Weights of a small GPT-style language model, trained from scratch on English Wikipedia: learned and rotary positions.
Each number is 500 + 40 x the weight over its row's rms, rounded and kept within 0 to 999. Layers, rows and columns count from 0. Numbers have three digits each. The size before them is the row's rms in percent of the matrix's.

# layer 6 attention query, 192x96, rms 0.119, rows 119-127, columns 0-95
063:465542570565492563524467466531525497453489465464494541551404444507511462526480508508549530541522449466530541502526513501476547546507413528410460474444507479494547527519505558484561484529434499460531433441481445497523445505503591496493469556569516485496526534502445518444484561559541487499
082:450505493483619446499452528546426490456499488465529521480495478437495539475442564559503519500547504446518489479464520488555516456476507523509469486535514485520484488514533476532569465518526474481481472495547439534475453473488526453594459539560463501486452465441430605420497441505560480454
062:480562527514403503536436556484481504477490453494510470441514504535549499484533509515485490411508484508523491571496564525445471544482541509565507486438458516384492515458500505458451501469542536533492469513525524511494467526467482532483647474522508465496466494509555525433444421456444499482
077:557504508472492554399515505528517405491519489527507509498450416526549480476502498461534542528520519561467531552481529518467539499558424569469464559508452527536468512479527539500517463546550541491442535533460535501490425514528588499492426596470491585495534475519503452483529500527523465551
088:489518450547482465484506507519517456419495550493556542477529490502415426435521499536414530522469440482551450499535553434470508555423475499430528521520535490425476553492445468423506483505545455558443480500554519562500512444570552476516534530462505529499547485470513485499468451511529473541
084:428481444514536508546450503541503507479528575482570521526573498475474528466458441559471515441527472469485425501488513464520510463465547475446551442543549467474465510430518439416572479526488473508453451500564485583497414507544516488547556507560494525466491479468490513438503504468514548465
106:569536523591492521557507402437517476543496496586487484552456448513514491558493512471515461463545474495493498477479488530489501571550508502505534553468458503500542454498505527501525541487492555438482535473437540412542497530408474521443465480510448565537510574513474450509503549550471573534
083:442515448622449558508451481534507477462512523467456558492531525464473523518489474502473494476427451488516482535500458520458471528447540479519547439523567467465556526518535476503438478508499481452545487513472496464458514574483462515440604467519525481492515448516500468573432475518582560566
090:438509484441523510478508587529511456462461528474507558421516531441480494456507444540418504518451471507516488501485518457471565508463472507461522547516600498514428527475491449449491488502527464587453461462555476600457491492556515432557527505487539489458510428451502496486435469468522476483
# layer 6 attention key, 192x96, rms 0.115, rows 119-127, columns 0-95
083:527544541518426501529575490520461565502507553589445550423528475465505494429509422465487514522475474497473485447509479473501467475432482466478454492508485524528513486475539530548481443406520459499557515587427521462526513538490541461498511482522492377568540519504519485427468492495511485511
078:551518445514538494504457540390487550472456504516499480434560550513496549427575418589475464476554504498586474508557532442515441499431457548542517532483497484514489460520557505533522518479562488475500470551477549488481442532490526483563496469501514520491505447521496503439410498519480457489
077:532508486492512551461460465431544502537539485493510492470499511537529551532474503459578474548475530462561479585456469603556540551514517567447502502525517490436499540487448553553503577507492474547491591545553532477535478491512491443526559471463535559492472528566509463501583556476523512519
086:537465497506441468534504485479507461526523510535505527506441415528485442525458505519430549460527520477447498454563486475514509512453491469511538459514554456517502508531393551479566570527463510547530451473492464585513504511527536546491475505529462450504608593472483518398505481438523476500
093:445478483548517527465467515507464444405476507502553462449541529443514541519458480455420515566447495482518498537531473464450550574518483408493550496510501511540492524569504533399473505527513477520434477496496492604534508550497522567480576520522496494481579461475444526479487494450493502462
099:449468453527471439547511584468444503419530485473529498535526550429509486397538477502437537511464541481549553484554498483488487516460442527503516499567491536493505534505570415473509484485556460546450439546448478556468525493521535462517561519507511445529494473504442520459495532453569491560
101:482475489493477568494498548430472488556451553524467500497521502525565499443508503539473560548499454504487483498473489599566480453473432529550479489528491453495485492470483512448468457494486527477517574482511463511482538501571570506563501582417491525550442604577552492445511517513513545546
083:493488495461472549481487486465476505504525505486487446607530502472472490534464476499567583515536521480532492507500534382504527450447481428488451397494460458495541527508436487491462468468439536488524496447453567492585503487502499465526495476475524548468487513526472459618520513445495564541
089:546510503528495460583542455502525470455535474534516472455522530511478489522501453447510465462484552467529500496565489449459505592446479403484479494505537538499505544478454548535481557508497469528416373508518494570489516542470473541498548459541527491534607472465420510530496469470539511507
# layer 6 attention value, 192x96, rms 0.115, rows 96-120, columns 0-95
102:584467462542484469501503472423490525478519437524502496454454459497466469464523582537478487584432493460542466543520508517514486435422526524498508518451468532428525547507497453529562565477513489554519470544507485453547540532485575535598509465490512516447476481487584555463511453461512461533
086:491544479517468428487556487494462479446471498423529545459481501448510504495426490451487489508514517472487455492546484455520477522538572489501567535577489530431479537464492494442515546511464423447546524475486504487478426471464499433420442430452497495489515555479505470532516573527613501554
089:502454504456525478516497565449467497538573483550473467517563579465599504580591523502465485476471502546450488435508489482472427525504526508542464512503518498542465474550463483456478411475562484517518476462481497528402440478493507561506507510548478425503473530527466551512528473496426507554
100:482517480451540535402503535521489464473498550521512534524582490471478472443558437530454485457550510494517476522497585432445553489517419499489493484483482515489461521474499545406521510567507520487423544518578563572439441469512489484440462536560515531515500548488490511545457573485494502488
083:526568494541446484537498496513512470423457552483504546508527474449491461486446418537479473524584515483478482535476535535548568563495493450557448489582549446491429557484474448463458540527494473455487531477556566558514529471495513457464507524508507518502489516510517452563473540543596560543
090:469487507454540491511435559504424491539505469544462450562480555538534451497539501563466504495529519548499540463548511521456465504532461447516460489487488478557462444526532522517441355455565525505520504462465494544423417468521467510534512557499474509547469531493464509520527427459481550554
103:490551548495489497455456506495578494452518563479497464556530549537435530474491489437428498469416480507540433538466479475539522475428442464480530541455546467478523558563517522525493437523563519514439533525555441502541445470462521510459557527511485598503511495487498478511523518425479577488
084:539542460498479490496458503513519550495511508502536551370503494471463475438466495523530502510513441456531478503468532522546537399495465518505504500514457560429492577512480477480531574444463437492499463584515567493526531546526526525527533480502493520476472496496576514413418528472536412467
086:533532443479448438466485496505531510452531543492538538443544525468499592459486501508467444471574517489424475464464514466545513464516553473531425442566511498500413546530446442442524537541520386485475493496506568531502512493449531477489516490428476477437513536494522467546505472555512533531
096:584478468473455544538519442508572448544485465469489504463459513522482524538489477489504546490479509541473519464508436480548460460488531522513563465482481536501583502495545420524528536515454501495535453543472490388544529540467494560509462398450484465430479464467532503433494451461428464457
097:569516431505514477412430496525565511496542493547512445509468444563432517490499536458507452548477495497525547541544486567534537515532497559525512535447424511448547485500491539543512563464476474467530551541452499435575551514480516513457572509470479515451528507517508506581506498401492534493
092:439462583466529533526506448535551519529470459457454463488511504540553543525524513370485519438502536536476496459525385461522476500473565532480547510534508486494529464528525567545432440498493529501517484451443471476601512492455465533473522503508484512501561471495447501463538452493435461488
096:569445459476554470435517495509462470560522443524507528486432486543435534528584473441460512448483489512521514540552465466495511410416502546508564549480461558465597504514512508532530575527503513505555444565469512427477571518490493560474489469464506506520510456478544512497515510464482456488
090:488522492516518403414529473537447484483533531441534556473513517496495590480522444376520506457561549460474505542439501477516495522441519502503508427584452537491490438547464476519553551525506474484577535516502549478526578500446499491525488487461490542488463532488507481492489570557540485504
103:533527524470508525443476528480518545513511555471475422527576553482588453485487523433486541476412482511500476462574542463515466561539441456482528568452507492492496522525483552440439495456435536564524558493566520551490445464469472539484554449549541460473455453513498512482488492540442498523
111:488482417500536509537491464499519475511496513468475449545563480496560441569524444433481508518422495517575455541520509557468517557534474473477560538492551463528522399537512619508496460528487491450429541450460548517470495485515521489397531441475484462539568496481488511478515493492492508513
092:506519468540440590471482484458501528448519534487506522518495459474480517535463501489433462529418463474572465608507563612479505603500492482503535561414512463480511480494429544531555490498480472443490574510480490491517526466498522536480518470479525521432499532486527515496545583515518546479
090:455508545558571518467440552464531517520545510548514500502482524540580576604472484443510438456448504498530539522575521483578495577509564478533623507530519496475516548473545463501484507458478471455512456483460448459526556450427479438519495475527484522511494466495496476533517480477501502486
099:505456519484539583546503423516573508565487486474480479494489478559504505555474473493554557479481503526518520418488441518504520526505501571453514492444547504562509415507537528557489502466483559498471469490431463454536564524531461566483533502499511433559530450499461456437497474579440480428
092:451518502531560549561415501522537550451490544541493451533511539535544507495506472548469571529450460510564499525478437534576493481564473477524458516504541434520508550472440456482538488567454488479471505447434419573515401483500496481524464474552475569452486513488458535471494463465525493490
102:497570466404489481434539534571513494510482550437492450518590540506519560451478513511565504471523564560418562451464529516525450527549451449486516438544463499541505460525488457446462415501472472462506495494552498483459407500486455469514473493477482479459490544499508502482478464523445543474
102:494483515533470498512588456508540497533432596605470444534513465541554435536515522474500527531420531493484484531514455545423513566440495473458474484514514426531457483534532568526451469519496504468436560480467492567531442511534499498498481514532516473548556491508517508574498505557522562532
086:509482466466467465531401595546438563578529473482459499554468415499464518433495530495492473488490472524544541488569479519525555429512537494500539566478543490507462526500537552512455483461546580442469491501485543512392448507457456515499498512519465424471520512499497515575502529528519514516
087:528538447542495456487563456518436456459450474431535547443482510480478539525484439468545502480503564502502515498457518515525480540526474508544542532566480543480567546503519457427493528597447418416506469501529536473511492500465503492475428418494496559507541563464553482520472565535544460506
092:521464532475518545483597491466501444525456486495481538509450536502558483501488520519469562481497464524542512545552488480513423535427509451509522540445531497537422537466485481527517497471585567532554497489484409539450509473519516510571461475543509519485462424484534488383551526440478558491
# layer 6 attention output (transposed), 192x96, rms 0.121, rows 96-120, columns 0-95
113:520453463534500470550556462472538490524541458520531503470487552495451450505531421517461534581448455493570510520508478531425548537475468463451485513499505474427540495486513470446532548480535469526435503502456473602514560523562551519487565417595497544494563491501509527495450519450495537505
099:500507496520473500513493431460524500359433496433517522451512488478510483541534523476457490477468530495510453487479475431458554583535486483487535533543537455475465510533520540462500494550515438558493507386524567562474513492471460490499450466500556490512523505361499466509465494502501452469
098:509444522489497494519423557478467565549467465538481520465394494442472515508531463482476424411511517528554552534531497543523419511476486456570481502501517529506467443422503482562444474486509472438544531448472531432530503491464523454538458498468490477494444495567532506484468432508468537563
115:528510572515515487487476570499448459424432511537502488555508505482492455452484488476491485443476475521458508526543563473551554465530382495496519485488434595483492502452487540547508473536463521489501501561521526523467476433482506499551524550442492525532427455389458473488575501452459481513
090:500516459488484442431466517502457519297475516494506530493547497493530496518442571500481501463508471464468456490496493409495552492474504469553522512474467511486490511523493503494512482541441481508497521470505481564458495519466480516528483577525489539486515524425446573450535464579575500459
101:452487490525491558498414530510450516564479492540437478493482493481528512461489520480469453430521487530524561539578452560505440438479462491626448493472553523544457485469504476518456493497551459489511506506540541433528463496509516486483444569444475506575457527580508490520496441491447561538
105:488473464559556486523470509524458493483552589470443505587540560575474502542507513492436547444387458467516450517559460479469486493445522479509464466491483496520486494488451487543539418477531587463469523498520396518501483475457492468486531502486491547507459434428472457514555510490469504504
093:533482489472524526540518473499543498464543487493575562507506521510478502485482445559564536570509520486580531498484546485510556480524461497397485465530461527425567510506534506483524561488435526500409480520523515584460484539531504538470602463560527566506487503391522535518457504500510472529
092:477486503517493432490410452499488517337490458470504508490498533449537495470539526526484484506535526473513528507494509463480519505479528512462509501541447536464525475491531464547491453514510448436527492465446495527508481554454466513506491506455477536438429528347508509515420429533568505495
102:484503460538469560543558449452537495640529504455508532481525522502489548496545461526506581577518523483492510496458495549511481525564584541392558523489511466486495516507461502482480496463520525521455512507491517443516583521540462516463548423465523529444546514462526482485413528478530523532
100:513497478486527492519526479503521530545622538485496490523525515531469502483534472480443505555374483551525507453501503586434577492492482547382477531517492454539524452555527534525518510536522448529451512541463554547504548599532478538439556510500507530489484554516481514480474544517523483479
097:445481482491512499467520468470545540668508552459511502526486483526529604498537526486497483480534511483493438498482447484492408531517551514471527478522493465535470511500518526544459455505553554534519456495494461415513502508480508479455459444460527379480489504554485429539475506551500533456
101:500531540527452556519559490483546474657529493487506522489513497529463469501533405467478512554450484502559489483472501567470550531495513532411521468539488465483523463492509520490495560480543531544456497527509560460501517507532503507486577417424484539500530518445470460539452578468511554540
102:536498544495494469487478485545505514394498512478506487533505518529493500487557481492494453492525505497525532461420490464504526528478547532436501447542467504477591530520505538493506525537564443531561471491507543448460541529456510469478494446406450489469545530352527441584459551494557526486
110:495474552412538512516501527474494581573440540461523515503460585489502524457503543494490466428386477515542558516577467448568427526518501459482509466518465609469521505491479518529454440489456491486480534474525522516506496475469482458520530525510502474493455439562560529516482492468424479478
118:524479474471487501454529506549548556541454593429468450546487439494553527576512473424509570498475483592515430531474509503541487536513506466567549512467520444490486461517523588541480460524483484496450569509470504469543459454455501544485508584493473467514492471555491483496588480478503487555
100:513471511504489485506539467514525552411523549514473496530538510504527491565462494502495520501406454538501474541471499507523558607509524497469507538458585492566544469541481546506547487493474512486493531470444497554522504491509519511473524567642459555477500479453479522494613555421503514521
095:459476508460544532521557469466509502514554540506499494409492520590491512549517490435419442449452529481475489440459438488467430536555605495518494497541517476481517486519477451447454508501435459472525528435523467475477494518548507494460456444478474462516423533414437459463463495510542515494
103:493531520475476559480559525551554499669518512487484478517520480525532552512478505480576551543575517499447476479426499511532488482548575557507513472493484466520522491527498498533474475467484584507524462555472464428505505513515493557506483497517511466469521473649528501499536496537513457494
105:494474413490583525545502455471485501468556555509464486587484490494505478540446488526472533505541552488501520510541544464441468475478486485578587488434528450495467524494493491490537431458440504486488515455525468474502482444480578433471384568523474476485475532507490531430572456458513496478
106:512510476485513511511410487529459497469463504469494534498486530486525544451518561516523490462524523508467612537541500519581450497560516514455475508472488582542500536485482481549457447548509431457539512545540522419551484509442436473454461491374527475488461531483584482511453469482445480479
107:557484516458450471416559511524479467504452540569506425565477485495547503542469638440503497506469497517500420507536514505537531489469523452548531537488505463474455482516482481550494464523529506486492539529511416463535469518459520494497447536509492470504522474646541523525556457507550491493
091:454530568461561525495411483463492475603487467475458493453499517438547493518490506428498433465515523451580517508526481538510525506524470490532465458469471526547453462468482498554498532588509458512462520461485583498535481493592467478461550545460504557574491469550502521517465473520442566471
109:525533443503454524497540486500545484407445502473535525493525480510476470526483468474489539524523519527479508509453469447465547566557489492439538525507514464499474485519455497478507502534467435523490513481530543492480523517454492495469473444432535475520574553287544484479497577500525523506
094:489444543546436597575553444468464507577481485513421554483519525497476539549499478482464501456485488451499450479552483461492448481483567438477475515429540552476526542456462497445512503446554543507496481482533466435510474447573547486565486473552451546509530533531485499493515518420472541492